python train.py --n_layer=10 --d_model=224 --n_head=4 --n_kv_head=4 --head_dim=64 --d_mlp=1344 --vocab_size=2048 --activation="tanh_gelu" --norm="layernorm" --norm_place="pre" --norm_eps=1e-05 --positions="learned" --qk_norm=false --attn_scale=0.125 --bias="all" --tie_embeddings=true --parallel_block=false --init="uniform" --init_std_qkv=0.0385 --init_std_o=0.0478 --init_std_up=0.0551 --init_std_down=0.0551 --optimizer="soap_variant" --lr=0.00903 --weight_decay=0.0 --lr_head=0.0087 --grad_clip=0.5 --warmup_steps=200 --schedule="wsd" --decay_fraction=1.0 --decay_shape="linear" --final_lr_fraction=0.1 --batch_tokens=[32768, 65536] --seq_len=1024 --doc_mask=false --train_tokens=243600000 --steps=5301 --dataset="wikipedia_en"
Each number is 128 + 24 x the weight over its row's rms, rounded and kept within 0 to 255. Layers, rows and columns count from 0. Numbers have three digits each. The size before them is the row's rms in percent of the matrix's.

# layer 3 MLP down, 224x1344, rms 0.0551, rows 102-164, columns 1120-1343
106:137108042101170124146138137161124107119115150139146121130138133172129137141148096137097173128149092132107109158182149155118141085113152081168104169114149151107148114151127122151115153107108131134095139112142110134075132101122181170138137092108143120125097126150117123152110144159100146128148126132112100132106142115098131116152087104145138127127097106133151158119120156167151121116136081129171142139120116107105109142119096121138128151112146117160133106159171118134096116123160132126129140127121141081109124079087090135143147165136136106120103123121087150172134169152186069099117096118109097116106130122125118143080118126139099170104113107148100143111132109114101140193134
096:135136117133091088064142058139121089131103132140131129134115118125136185178150139154068109100156108119169140175119123142114106132138182138151159148154126099174141168132098125140140160123138184166074150110129083121141094184171118117134130101153143141090125099121161135098152102111145146098090110116094105097126116157126116076147161111165134161150109101191093106106141126102160122114134114113140099122144152157142137129111125164158131134166129124117085125133116131158123151141169188137140140099142133119113137149117131150127092113084134085186185133164110155153089126127111131144107115137135142056143142120172161165135118133102102116106104104110101066089112138144158114145096
103:160131151159145116121102085153101154117104150173109103148153130146108123154118119153115056123130117118118124152134173091131157109117155128131142146118141111125141177120149122154153172078120129129172153171115111094095100150148126109113136158112101130104121148166123115116135113138183118132114162130157108152143164157120128119108117114131098148134124130150147127125066073137105213135146145100122148065106133131129129134142117162121107127135151141151127142092168143137101120167107160165101121113147134142117155144104142117132087105105111141152140125112151162130172116158125149105169134146182148106151150158094118143136118120132128122098084107173158104120126138165118116142119
097:144163144125167167108110109151158090152151129105107136142082103137121108173108146149123143098114135143120117124081128110105147132114144095139131106147167098106113095088113137139106107154096137125151127114130144115131122121152119110120149102115119149138112111116161142121111126136114140091144096117091143151127141132174101160144136172099168124069123124124136099139170152084101163111083127131123140126143111120129104123112108118177143110133132123084142111133112121110178175148127056091124130138120125096136167119111135146087179116112101126153124097156133133111119097133105111161152101129134153141139091136147116108097141135169126129109112125110134134158122130161142097125147
094:127130124129159129139102092108107139169133103112174115111102092129151112143153156093109121175167173086171115139126133156115145180145193174109108156121111137124101108152200144156155130146147132140118125123105129134128142142129092098131135154127160121145122118136105095076139124109125150173115159144130059110138137139141156121160132096111102148127126123137101144138104096144128134182143145104092055122120069136109112099120154082129134113145184137126130144131142145136146113113126111091166120097117118139131115139152096159152088126128116136123158152148151074112112103135119123111133161159122121135112166147169087169099150074076103090131104143103109111125117146121156157152118
103:121128136132117112114142107148158111127139122135091134175111143127125094111159120165151125162162085138136100129121105129107136087145103176133111107095080068134145129171135111149123099089143107111121122119153163139149120114128143127102130153115148104144088119108117140140159162117130171129131141109082102112107144116127093152122156117139143117160152164085105105110068143096137102120190097147161101125160107106131101109164156114108119120087153129162097115127183153139094114140164104113120097148147122079196157092129125160164110116119138141141127139152125180127123119100149150156166109089109132105092130097102097152129082139137115120187088119162135143120152094094114142142134
099:141115130148109145116144123148073119129131129159130120128113131141119112134116184137144130134135155138157096157174064131128153121064135184101091121153120134103137121096112125152131089142090119104094139157180094102134126144119169113149131108186142130169131085141125137130137155165152120139122128106090149135118100136124143090125124126124146145127127120117120142128111148102163131149086114129201119136105148145123132059165125134115114107151104146106101141133148131121121148162100110137118105103158145088126142119138105107125133076141139131178101143140139089158150133110105146169164097160117122155140094135124177135167130152127147161091160145123112143150100109158147115148091
103:102174135089139132146167113111118162134128158119097152161126144128118153148145118154117134168133100136075129176134144143156110129138124111168124116124121139160080154119114149132119126111116126103161125112126116121080078097149115159102089159125111141134155120122149131144100111130152169129128131144104094111101117149082142118104102142096117133100165143161169109126169170127119141111130144113100110129090193130099123134150152112162150094193140108070135119089163141157154130129119071111135163160142162136093141085118134164082129097125135100145102134110133141160153129120085139148142112148125151114116127108138132126132144159116138150115125113119180110107103130157152123154124
095:122105191123167119179158167116142095099147129115111154111091113090115161103146156100117130177082117109104135141140132125159120166145118112149129174073117133131088094153145199143168110140096109123096139104145108101114085192109145110108087118140095091111101148109110096126148144096151131141112160087105123113136142135096141175124151101135120129165118148111105118130166081146155100089177089085136101128100151114142132134148163127162121121145131163136119171141150153116111067131103100126080148123140170155114077149123137163102132087147155133132119115114168130127133156103162147131137137122103121120175158121128111156137122127100120114137158141136175129136135132102147121092120
100:150130102133112105102126164120156126083116090066144114162124174114082102124146154158136145127111131100137112099124144118119132167137113157117118130093152133136140155089143114146167109150163109138092173127100103122168107141103129142105175146125158122116095207101119115096110083086093113110166120087109152095144150135124117130105139142127141153056102110119132130113076165120142121136144106099118129084083102112123169113124140131094138165127132149134152119091161114149159172125101154116125115132135134139158114146157130157145095141135135156123143151120091134083145101157086097108161126116132108139104136129137174117184125117112170127100130161143143122150078076133117092087105
098:140131155108103128131142095106132160095143164149138136116170127131207147108139166115100124131103098100116145115154162110133105141165141138177141126126129077140127120145123131131101122126128143150123140111142121159145121150117149099114128137141158168112154148131167119110186109119122147118081141176092108152136140195111131096113116113100123125113126100137134099102074076157136106126150110122132155134114083145115164131157126141123156106120127142075115169105161141152107140130104133129130151124145136185095161101118131154125151161169083125105151139130170112127119125129137176087133166121141130126112163128146095121150126141120111150119170186118143133130167082132136071175093
102:150140156108114121145116135112158136167115114128134111117122153135133118142124123110143123121131107139121129134147131149085165121125103094163139135155121120125168148134152141173146106158107089126097139115069140127088129114128149106159152158156133131146139174103104165097082126156132162132094123101111158098102116128115109142111154127126113150091102137131163085107112111163086159087044119074061106109141145124096155169129149092137145182127116138096091126131134118140134129094141118120150175119126130146101121116110125133131060131143093099116115104186121113149138144131120097129124146166115124133163153113136081079122116111134120172114088110126131129179094154070107132149116
102:146115149094088104190144094117149093122181133084139127072143133148155109139141103095143102141116111128128109135094102138094092107118084122121149151115145153157156128105156180111114136153126129171088158091092124133109107163149137149096135127096091131114142123150118136119121140137115125153150130134155147127125143147143113134165150156119110156127163154140138156144130128144157145138169099152181111101138124147111080133173177136117089129141135150098116114133134110124116161116103100101128169100157117117145118100139095127136094108099118118125159109151149114144095106108124114128151156106090131102121144166126110117141127145162154106116126123181116128109118134113131121117139
103:119152140148135161134070187101117094132138060111127167126143156111114102153137136150155092155129108146127146144102136121094156138140130150130120141154119136128113097102133150151090141134150129114127165141115131154145141182108114166115123097112161103117102160095085122150120082118118121112107197156139128110116118129157142131139141075110116109136137105117107166136157161171129092143148111170167089123106133109142128088106140077097129140133201123103172110135097119129133119087159141147116115158112142153131104119160092084145154149108125104123138114143127114207120131177154099121142101104143122128120131121122090096096102079119092107123147124165177156128094115140171158139134
100:141087117130191151117075124149138053129108160174116128159120118137126117129090187123134110175124117142153149114160136109156096168086111138075134150107150095086135100095146154141096126158124122157098137096112109138152119124162099095120128168164110125141114151139127176084120161127130112127188109098163122110095136161143105143091108134122141149121151102121106111098126183120159100142103125141102134135104093100100126129163142137112137140148163153140121149136118107094149158141122142144119156134109153116168134136136113107109095125146128102171092127111154128115148111076131087104139137138148142104119117125130127140128105131083176182137132109156116130147100112146131116103136
097:154149120129159118124094082122124151110108129129121117133136183111153134176113112102116151154135166131126155128096096151083132156127121139112118132183061148122126158151174141150121133119156165144135132161100130095108075154095141174115124097115181166113087122099118133152118101099137158148146119124140102122126107137140137176168163144117089111076177144122177135163161102108150136102102156113165151154149158118125110145107123135173148125127129123166152154136040115114126171146146154092108131114172085136168111106168124128090090081135145141123079119136098150119113145135068127124149146119118139156168104136116136100106164102153127155118139098135168134139141138122145132086170
098:124163137111128104145120152096128130153119117119132126154141138112135130155124146142151073162135073143096119117137139121120145122127088108107134124174130149140119123138125124140114114128111153110180098149124127125121118070103115134141104158109120123162115140129154120160136124083177164095143173133129115123127129113110109155147093161122154143102151088160093102128089121126111110129117139158121144147165125132082141114134120107147143119089147121099131112141162142193126130107121114150158099093156146160133116127107191162124148152158113149169120130193104124102113094145139122104152131124160143141119104131144112110119113111123109119151106145134178104132164116105143155127139
095:134109157148145143163122185133123140099137174156119122119132074138123155168131121175119130185106121130136112118116111085130094126148166125137131129124155144141123145139130093099099129098158125125117147144128124099168182099145103115111123150156138146136151153109141131179176093167116154115080185146102112113128098136096147131121119133097148089178130125160159164110113120139103141093166129119168166135147113111112154109095133128135150138103155101141111163145110172097124138161134163140080113116124107154107113150137109106163128129124130126103105160130080146133161129103133136156096119089151138131124134142126107172106132112133178110126162164085144130161118123115159092209115
098:156128156120124135117114080130097147145137125111138105119118136160114098168116124128134127096125102166105131093111127140125086118151129102107145125101130170099128132127151125169146089129148197146115118165104111154079082097185092107150087091069162125139160139148103151089137113190112098144108089132161177121123147125113127172144118109130131110140115136132099113121106138122168137131103117094147154123112102140125149150106170106119075113090138120143137140115119169122102100113137130097097116145126135143121079116141141142129134089119108102091183153135156107133143090113095166077157159139152116144120151134162132119144129146100103136082096126102123116070101123137117112130152
102:153112170108136129144102141139154173110140123138126075112096102088085126123127172121108106108110098150168137077125167113078114119149109121106124092181048109106125149134134175156159090133118098121152116136152138141114100168141112153160151148167120088120086141146123132128088129168122126121127103147168159112106121125103124117121114129082148165108133125143104143150139102177149144164102100146115136166121159175143152127076118149145088095127109119119119152116110134121114144109143093128073109144136096121148121109144109150135133099115122141069151133175116097144135116138126134127107121134113138095112158154110137119151109140157109134125115077091109146142091115154110114136118
100:171082133132098121144164122128110146123088152148120104127123125101128102159102135125079105170092108109157145109153125099132138103104147165142135107131145129119151126126147169115114103128186114106139127105157150145088117126128110116132141136149132130106139142111089115143133147148112130152106138067116158118142140123111138148121134189145136105149112152096147117159132088131155099163187138102069120110137089122145114167129143129138116107140126110130109121108147134117104089115105143118133059097157093126147155159110090157129114101147135104121114092144140137111102153134103117117104116156095169100104151101146089132135078121132112109122126145144102124157113125134139142124108
097:104116112133146119156154098068129115095108104156133119131127101107133136130148119143159074125126127123070133072166126118137139120124124114166165130137115111126138104129150102144149148134095188161111138122120158173137109097083110145106141145114156130087146090158097100116148130088151184097128159117142141137136119141108133141157100118118066160092136119133184178114159120130121125140113089096164149119109104118089101147116133132172129132103120135115115170130167098178110165116117113135130120160156098106124082145115068114105139108148142144118123122142106113125143107148134135072123085126143130150162131134131095158131152123139122092144135134105135119123134110108109124108092
103:098153161124198127131170088113117118109114109115133083151121144164107136121117104138117107127132099152112128091097126124138121121169108143119143110126103129097129121125138127110146126149140123109141158096145100115125068161121078154119139119075159120136136156088139097103125113127173092125178135122122092158174183145136113121104144117133127146106145147109100121077136113112119111140113147105095158127132102086120132136119102130167105078127140195149106146150160150103104141172112100119111131140102140097127096153142147129132115131071137146132131151131151126128125130110099147170137144123099166129145144142162106131114101116152152144111147120149139110117126153115130106138153
103:144126141130096099115125159143134145112112108105134142157145112081079093125128084134161115135115121099139137138150124140140084111101152127139167170068186169138151128148115151119134092136135152113090168134130128134115098118119085129150149118104137156077127107142092171123109175164134152139115113143171129134122091123136092098143152137168144136170148111124168118170125151155137104112141079087137159139108099128117133142133104125156084121107132133134133085131120104109157096133129127136117148164126145123115179169149122130155084115105108141135133153140135128107149123110116140145168088133129166147095168157148105111131164106097166083118138110132092162125128137145185121169127
100:107115070088110131131161178162147123127117141117090089158115140121160127107136118150143132086095162076126112080138124108109120122098130126147177156134133136133122137111108100154142148116119159121102132111123167117156112141111116110126131139131159151144169113127188142136110093124104133135085158105105097119139113134154171163118142124123114132088169138122127172121115124162152121099148113159140091141151135121131133137108139094153160131119069116099171143108133122140161142113111143098142130144153122134099164149142134188129144125102118136137092146165113173101147113144130120153104150129094134178139095148120156116142154115095111156119108121146132111132083162166107068118144
099:137123143163154108140129105108146121104150131097167100138115126183118063141154150089100097158125123144148119160152151146102128082154176119117139146117090086113120137168118144152145142152122133128100167158159136131133140123131141139147137104162157125146147124133108106176093124110089125097149112131106125111107135140145136109115090123139108163105142144140101142139098140168122158190094130124124152132094138150161165136115194118108134118166101141135088143109152222107124127174130158089137123095117099092118106156092117140140136115136136128161134115101148124131113153120122179122126098180083136138138108129124128119132115134137087129132066108108110078116141112108174127142085
104:142124133141117127117105060152141135129176131119141154125137150069108111140143074134122112171144142105127098080108146135137183091099132165122118149139143146132148119108173163144147139144144113125121147113129103165105124136148141161125163114099134121104118121084152117110117111094119117133145139095103137150166173154167094140175206114168124140139114122123143056150128159126107108122180140112116131126155114132101115098104154127125100173121131122130096151092127164138157134132146106143128109128115113104131141157158136174096085080087117152186075139128083107131153127145145121150118121143108118152100173127156091122158144147161111120159116081079143132129125159150154137150144
097:095115101130148130118095135161135148110122137117143109117085169101074166119118116169105076096135102148167149160131143130098101119110149097143127135147118180146125113109111137127181127109147148125130129139098109133133103106123102137096152112165134147139126138145145170124098117108139123112128160160155102104144165156140153127176116112148145093104085114163123127142098134152131134143147164093165130123141128117140100190134128107139135149149115124132119121152146143114132119108147105122112153114151136146104083129121146152134149076125129097128137116112143125122103182092149135161140156144116123129105107139116158142112126111116126096154109088175146158153117081134171156139122
100:188125128120150124124127155154102124111140114140117131119158107149081126114150119125137148186147132113128116093108161135107075114134127131105138132143120159132111127123092127160160157145119166087139144141144139163165134106128157135138132100116106093203171116101134132145132158156124136124134119141152121138146113124113146149116083109135145124120114124098136118142155099178127119154124150105164102129083124106112123123126132131122108175126090109084138078138088111151112107143082129152094145112132092114152090131113137140139155081150172101101143116175080157102114173136145159172157106128126156084118110091108100146153102094113105171136159125173109107081147129132117139126120
097:133085121128108127143125064108132158141120133172159093162158150150142097157138120151121116144112142105114146156155154106109116127184158122116150130112155091113142148130157094107085144117095120162102103122091149080157148111091104133101121161103163091106151134110117156067150138112135101136138157105118151106131113155116164170126161115130122141096118148084160078123140133113110181126182146159157100111148108115135093109122136087090093131143072110076122129117143167130114119119140170146130117117139141130144137115141152167130113146122123113142123128123105135099113095115156155101189165086128126113088138141115098106128143108136095146086169135170108123106125160126137118131160
096:139177121116170087120124137132129104070058125164103125097120109146146151130142115114067144154110125172135146114120060101114124134145101104157151160097097085106123161097085104137118155146095171122115088131141195091129127074163092137104133110138135125145130112150132153149142089159144119140100133145125129090115150108095106110164137126156122180128126139143150128131085137146100121170165143129124153126129125127106141157121133142138160119137132158140128110089119157046112120136106198154118148130138120119142127165132128158142142155146109117161123096147168136101182079102157125168158097172164122108159086146135123137130148106136106114145101089159115133144156173125150145129098
097:129143184128106123128148143107117167098132130178125145145115127148162147088177135121118161105126100075149146122160145120140156146101131117165136131137117093147100151123158109135163118132115168117181171110165159122136117128130069092146190121105134143084135119142115122130104167151151141137109155123144146115139101140109141110113142132121093103096099135128112165161123120173099153152142106119090153117138119149106135113108098142139102120132135126134175148116132149140094093147128165132070174112127123145110118168146158124151098062133128085129099097118135136116124110130121156105118117177139118153170128110134162138153095138123087119150126140127124061124149104122114131137089
099:118109128111148167104115163134134113114162124103105126138157151142120131167141134100103134127174129127137083140075140110109141140170093157126149162129125109118155115123123131127142139116139144170106134139151140105121105147071178124115135139104153120152122122150167075153134150100130147119153111111168140116126132114157138124159129171122118133164121076075123162126086140115142122103116098158108139140131109134104094104152142100134098114140124119095138147155097117134132124155133141149132121118121151128142121152141130161120091113089115107149140110152102131136133123144107117073134120138068159133125175118109134159122139104133121159125151103178095103131111118114130146103152
096:116134168136137166113143149117112089155143149112116167128140125131058111082136119133153117101150133107107118107091137148154140106133094131125089114107121137167127105092147126107173129158111093133181119113116121115135083171167199101145138119168124120134132107137102143101114126102124091173114148134155144142126144133061118124166114152148126111154145094148119125078153129125140135133124115093117122102160134138151113130143169116175138073109121143161093144097147134165133141159141163139099056130144101094164128105170121124145125121098090155097120097108140128124131124105138168106121124083098150092141130143143117088104150129147124139139127097120049144165089143156078137126129
100:142092206170120109127172093154124127115126160137125145129166141115109125121140175146103097093148090119152133172080136120156143093124149146120165130117111100149132152139106139127145121104146113140183141157138161153116123084145132113122136099095119146149125146147091111140144103158081131138143111081092112162125124142115147145160127118120123159149132107142152131089102130119126113089173087137131131130152133122159141176143104144164125131122150113139128152100131173086133136132110122140113119142151143118111111118124123099118112088136149109092160142117125106083115144118125134119129137134153129131117115124134149094136152113109094130119104140109130124107144139087110130095138
099:140150104147097127113162141104091110126153086106120155142117120122158132103118102132117162111083141124095140096140143156144077146140117156154140096128147136146152117171174133151134139111116144125098099128094161120153126176065124170116096151133124111151137113158122133135139141130119107139127133167113166141110115145141109140112161137128086135115119111143094130119149139181133164137138152145102134132148150140129109153139124081113118095103102125116153124150095160142107120148125116155142142128121090125132158143118153132103129152137092121174142129152097090151155127088095097149153189141135140115122169145141105165107128153096127127142132139106132114121131190130116118144110
097:116126122167123161117119105114143146139120109139139140134161121116178115100098133096131124084164143174150105131084122110055108138131118084129125142117109121103160107099118134140151133136148126096153100072126112088153121127132163138134137150108115104133163112140122118096146147160147115130157130117113103128074122117118135143117107106092152091168107108129141097142121116166152145121113168153114135125117140153119131124088121132136148124121126116148138122090109175129140090107126146111148114157122124143108141134104108140108120150100119124095097125125115123130129138121137103111154098120152082092120157131110072098162132133122126112107130120120114140147138130133124147124093
097:109171109144171156098117129081188115082132159143175120144140144143111126145099143126165133085137155126103174143116148078122099130112134112087111094138137136134098181106122144132158127151135135166134152139119155095147138112112124093185128139104137127143132161114112133107147129124119097156139115131125141106154177123113144119115114162123167151119112143151086096111125149153157141143071163086165140112134114070088135144114101116142135111149085150116121159123075128118164130142191158096131136153115126109095145112165165101153096105108161127134094175123151089118146140131140133158132117116161082122147079149135090122101104152089126089107128160141149114121170119117100147087121
096:097125122138170140133100193147112145073152141114130173128120152126105132134131129171139128154132118155129129129130141145161147103095137144138153111160127089153145142108157126130109142139127120080159148103118105136119165137109124132104154137098104072164120121152129113102124101110081136147134081080062130123126122086120116112144131124117120134110084189106085114096143120081080172169114152118124116149117156149130150124121094166125113115154126131141103123151146123126124070117113114128118126144144137133123098148144151157108102125137138151115142080133123103075128164133121121135141090176131101138123146137075080096103137096168120128133104130126139131135103124134117155093095
097:090136111181174154169132115084138149058145127126114130124124116132110137119128155090093107119119150134132117119105130123089123115097133107140118143138170111160167136141063107145092111143102137182118149165134113153127113102161119120094118116129094114120126146133134119116097157129055128095098135152138138126146155109105123131202116112145107145107105165114125155067144134168171129108100123101118107132139149130094127167182178116112108134133140156083123167134122107158110149097139119232108121131122084128146091162129121097137141117117098145138101127085123143175088138107171165138134174155168164107115135126137124120108128109120194099155152109161101132158119158120125089121146
099:143096163103126105124139126142097110161124115126159161118138122077133075135129151092105162112120138166114134089140155134094139114097111160099105128102132087163120059144107154147111144135154122119114123103113088141136119135129127123107127098140152114143118184124090140154126114176144096136101127113126116119135118121124108163085093122113142150098132099125141121150125135148150095129087138083145165137125163123126132144133134148144109104171143140143164092125126119111187130110128174148132093112154124145143152132098142131112131153080145128124160134158113104125146151149118140117120084142113117138126148142162098123143107120149161153103155156125097147134127164134131138125132
100:161121109124162130182131162102133139141118145145149125130140079114173119121102123122113131134096158156133155113123130108154127122120084137129142149132129154170101138149099107149149148115145105135134121115144177171175087121101103157179151129106128124129120097102113145133140112143167140147147077155125102146182099088150141138111138133144121182159130157128128162118151113126127096092128144157135150135124133120128122084178078104084130100121104112139120142113145126129127076163102138124126181137151162171103129098139155131148121151138120129158111127060140118079119107093174143105157151137148128128174114117090124104120148107118069128098126167098121148114111116135137146099126
100:114137123105164105116103088198125115099121117100137137125096138104134145168082100164068138176097105150122117149162169152123133149104090132120106096162122115120123119098135096168101134143131088118107114151111116109114131146157144177169179130132140139125132144107111130164107125171105118149128157185119105105138134140143145112079136138135169108137091126083150142112142119151112115095099105143118167120102173169126107132136153141112112135149146141127106086126165134138134130080117133142128157128135100133125135129111104141119172110149159103110131115133141107124153153102136135131133083102104104147162116105132093144101135101162172126147132136139089176146112123144142114120067
095:128165128106148104142122135121103138130123153105135141137099121155092107137159142143108091140125151133112127156137128134168123109124124103150110119144105122160100077080110125149104118176100156141141162103152167097092126134136139120107096126126085156131106125151168119115149140118165154144110112100101122109129162101126123062114069129148106142117079113153107100133079119124126126126180099099170120125163127121115123153110110150134124135110099123137115137134110136099101134148137082131141133122114125132094097111145147093140134055170109143094173148118112108146109110111106146165125129148159148146144147116110111076150125111154108124089127119106120103127130175142102131140145
099:161112134088129135125124129122140111083153079164111107108147134130083115131133148077140116170162127145194145127129148133163112147172183155132135134135157092098112144175179102111105096121106127133158115129109120119083144105108116143130142160116123174103097143156097137085164136123127130116109154158117137134138132106121114125112185186133141125073089122111113145147122126142143128068123097148121116119159072104143169107115062182134161132123131105130111067123111139110152133171113112113108126162102131159118122125189124117118113083158131144148101133093138191186147118128169173132193115126124117148110090116112108122135135117122160128148101130131166107091154110138109123130134
104:077094141163123122144080161131106142150093149094105140173098094111117182088077175142143150128086096105106127122121082128160133150161154112115129149132116100125079101111127141130142099119152125122126134126136175127123106116122129147148135151144125104117139124130125130161118135132095088126171133139124125098191162118131162146130115144136137102113116132111113148076129084124133144098161103140121106186136155179131121111139123135107099122127083135103102129119175162162137143116127139140146143101136106126147152137115133152158165176158096160102154123101146098108131164160154122169112128085163166145145114119131171103125174122147145098118083145119098129105138119135123099110088
093:146124133118138108141107101124120133116133168122150126087132126110148126070167123129178171148142129160142168077154103116120148132087147127141108076143136139141121152107197119151149103163081132135127110124112103180102118114134113167163131102107136118111082159168107135148128116107161135142158132120152120129147132128142069141157161142115109128140108124131113146130126089140146171106126138093166182087089131110090159106151115126173165145136155129104123097115185118164159113138113135102112098168102133124148130135132149161147155120136164148173128138142144137108106125159133142140143124072121162115131120138154081107158106120113169132126169128108069116136148136146152101106131
098:133153139130172078141096120158129111156096133149151112128122109136123112142169133144128177101151118158140172145137153122097141093097143109138106146097111142118142147153109146111106167170110114105097091144153099132126095120112111139143089131130109079119114089151151141175125119134135122115097188112133127151110116107146128113121181132140133106135113148144139126156169112106143148093143162149141123151102165142099082135092150130141119134138161108144149073161121133124123132153096147173143146112153166103108113089146138122130143156154106120145147143132125100143149103167118124147104146146167145133130119154135113130152105136128183167126122096102131101147096159098131129127166
103:109132150127095115161159127133140129168160137176157084107176083130105103080098118126159187113147116142124117096139178115135129152106186162137161130134132148125147102088134091068109115132153148113085127133114075150104120098117097102157122122130078144113115144132113150090142151089147113080141167058142096132148131109112157146089130125083109089141131149107150114106111124124129150131083191116132157116119140076166127126149133135136143130143177144168111118143162153150164141155128135109093135161147136134142129153123134115146093168138109120103099162132151118071153115121152129125129166082132121116129145138115104143125150149140144120109132143103117120143138138126158084095121
105:158141153112173114212112168098110142115118135122105160149120136138145151076159142094077164140131151133122137140109116094083132142143087127134108097114104091109113125135113185130088099175183105124112112133104136136089137176129170129114182129137134107125126145124127098102113158098116112134100086192114125113104139134090127115130120140128121102135116126138135151164118103140099142128127138123159167133115104151142109138109152168130128135155118138090156138116104143166113146105103139103167106118153098134128122125116129185102133075159103137107129148105161102170158127120098130149149133111100124113121141138133104148136116110096074139130136157143162142172175102111108135121122
099:123093094122117129111146134122123121120142120087103138080100141109122181141128122182107139129089120121123169124139104101116121098133100141114141177154104116127143135111154100135150134088101079089142114177103123096144103101138092093131105124120115146113132130112098176149098129129094155157143126128109144128118095136119147100107111138092153154129113149127060145136128114167179125157122100123138132120153113176172146137165107132141100123119162100099130117164146127108115129133158141090150133083122112093129122131094155081151146105121106130146111104130109154108118126079160091104135128075109086145128079074127123106113135135107097152097121152147139174121096157147110119111125
101:121138102124109150144154109104133145131157142172109141109108132120124135104104110171083136146173059124114123148088191102113121104136139105134109135110155134112080121127088117145145100150107110145132117121125124132135126139133114104154147088159106121147113160141117109127071140113139124099149139169192124150147112147134124127125111137149127101190137145119109149102181147108141143154113091120136146127124099134126101167137095116125133125154160149133105139138161133104132147124108177127073114137104153120091125130168162124174173139135101123086126172109170137116121144121136144128103136101125083112129123111136161123111129154082126147132141114090089104153119079124118115095106
104:156153116122133135106133082172131169180153138082123147140143163152130141081156125148122160132129090144142147118103162130144125099103144146115116150154123131115108145092164105169189115158141118125151157168119131091100102151105095090168131156117081135099123190121092155122130132121128136090148130122114138139141110126142103115146125182107104100170111129140105129117147115124103085082162168093105156149149089140119145108169153147187121092176113137152134156134102132108092163069139124185118122120162086134126150146130120118121087103108130126192212130073123119142110143104119110160072144124079119128161136134133168166127109144142100114120115116092147126154086090136118170122105
102:144131148121100126106140136075114116147115172120117139171114118133108117125126119117100140132103136137093117043133119142128133170128094130132132118132149109112113109174141109167144059116099149138097116166121106138156115158153159134156098133094136115113121096103146136129109111179142154143113138126147112132139133156140122131121115128147126142066100107111149159143161106174136099133117129163111117080162143128125104132148106092119157132118130116098154145158145118129158119194131084102126144114106114134144124118141126118138143162146077094139121143135161127104134083130165116106099125153118133121134127107137161125126112132095129121135124130148173135146084135166130115139085
102:143083127107096088172075146124096088089139158125144157133103122135136122153125100146130133168078109131141134138126113157145112140126136099139173099142137136098076148080103141099141128147093139111096145141156117118094114164166136090099096115154100120120156059092144126124147100109115126115146119118109123094139141093141133146112079126156163130112115140145104131139191165153141093131093126169102116109149111145142077135149142120092096141141135123117152156099105157155112116118100156129168118138154156096096112106118145144138120141128106092155136131141126132153132104150142157162159157177182153109129130142119146098065107111152092156185117129130128085177129121156145103157115
100:155071131126106129125158169123148119117132122169096122150148092110159140133136144143113104134120095131132130097124141126145116133130115149150150148165140135136149131109114136148162098148107087131121142093122145169140145154126129149136161117153091130148155106137140117149152112083149163142147135145148134127127152143132097106117114205127149170155108132121116190109153102116113124151172144132103125175143129129073095120151170126124139123123161123126099145090152108148113114174177120101126115145091144101121130098149141147110158139106118116110115118112149158129113145145114136123087080113112177131149116128118147122088137135131155084147139145117160152149122112172103085119119
096:098124150116169127104167188129098149137136102176132099086167137144111152115101097124150112165113146144131123119133115139130121091114117144143165137103106097089117127130164156106157133106134125188130107141138112118093140136128143168158102134117127152104137106098128099123143145154124099116109111085120076127172125124164124094137095101114148145106108169163108099111101107151138111139108111101108140121139175110138125118115098130127164136109098123173134140142176112164132118102057165096126106144145137069126130098075170122152125167131146148148157137138113124098109143148146174134165109129176131140092179145167127144095113143163147172140158113139145142104135137120106144152118
099:136157129100161125152105116126087123115141134171124119184146126103142172123107104132120076084125104078131162166120159108145128107144125162144097149144155144160096135126145094109090106159088135086133140125131119137117111127109144130120138108091124163124159137110121094150102115142173078107118142143098125142096079125108132129100118105121122080137129081130081154143127152159161142156162127105116137126103151152126132127172125153143119146128151128092104143107158139140170125095127071124158092139131145105106128156138144133126170157096120115145134177123080107156146124096109154137136160149161152140125142169119148121117142105118150137147136154173135105125118142162115099143130
101:080110133138118138143149152128147125078123102145141108160137107169140112130113128147127154134105170133147101143114126128122108156124153151158149160097141160120151154116142121133112164086072130153133135119123139095144114151135136109088112167133146147114130181179110124142109085138120130130170145124126071114122117101159144121125180146155147125130114130141067138134107106119166145156151161058078129159144124137133158132121145136113159107129155101138098147096155157108148131145162126097112107119132133146170088142157128103122119088142110134107156101131151135087144145146113109129152128118093152106114156132126115091083141097111147155140136054075132130102122130135106063130135
104:138120139149104133150151074121140127107147096150094102117132151167118166120118119086079106141152115147098102129116147150130152108125086143127074128112131087145147158115144134115098108170117118129132120130141111121102150153178098168101097114150117138144120152055151143107088103104111142121118123166140089117082142161126158119095119140160080151144156129117158074094145161081090094119154136111091155162111087157140143158135166131115150115141126172141118130149146117142158134100173112183145108117156097101124107090151137098146100118164108084098127165152135120134116117082142145161127113127102123110126176167108122116153112140141097123114139121136142125135122132137150160114156
101:123137147125174111142119158114136094130132151109156152149120107108168113133089161085158101115122124143100129137125144143084122102120168152085145113105120065112140143125091119075084140167118156112139110125135096146093126098148106109141153123133125122132149126138078110122125105112139148124105146126139118163097130156113099123091077156141138111136132097151142153175113124133107106095145132096120131128147161090138105117174131149156118161127144144100101159151148133129175127104118108111117120171069159151121107152120122134167118134135198128118118165149136145148106128140148160117124116123166088176141178122128108123136097147161145157117134163113140100124134171113160153092120
106:144104079117144111100163162150119122089105146143164088119111144137170126122145153129117132165111091159091110113114150140146101151103128096173147109116103145122129114123161146156120154135185125112113102102176181135122161143102188134142146135132103100142106097125109121115124161142147121135098135135116061157116115087146097125105104147114180137124128122098089136099080125074119117078141134115113159147089086117151154149124105142118125123108151117145135085157118116166105135139147106154171114152113103071115143131146100141140142114153114157139103108126099152130166091131135141119144091145122119130074174146146062129100151097128146155122167130131106136087122118129126146098133
097:143132118149162118098133149151131144142119126141131129141119134142060126084104124102130141153169101155111126103122127151148127096152111117157117153121128148157109131168115110151091116149139133159111144123163150123116124111114138118071109144084129136103089103124126144167139118131105129114141151140158084123169172145113129102119114123164131099094148153091115148150053167125114182102118133139110121120153105114146120162118119134127114127112141152201136123104126127098129147134126099157108154140069139103106127127138130097105153131117146210146106113131122124088129147118139134150124131140113113099150134134118143099155119135145101144188143131163128140129118084120109136117140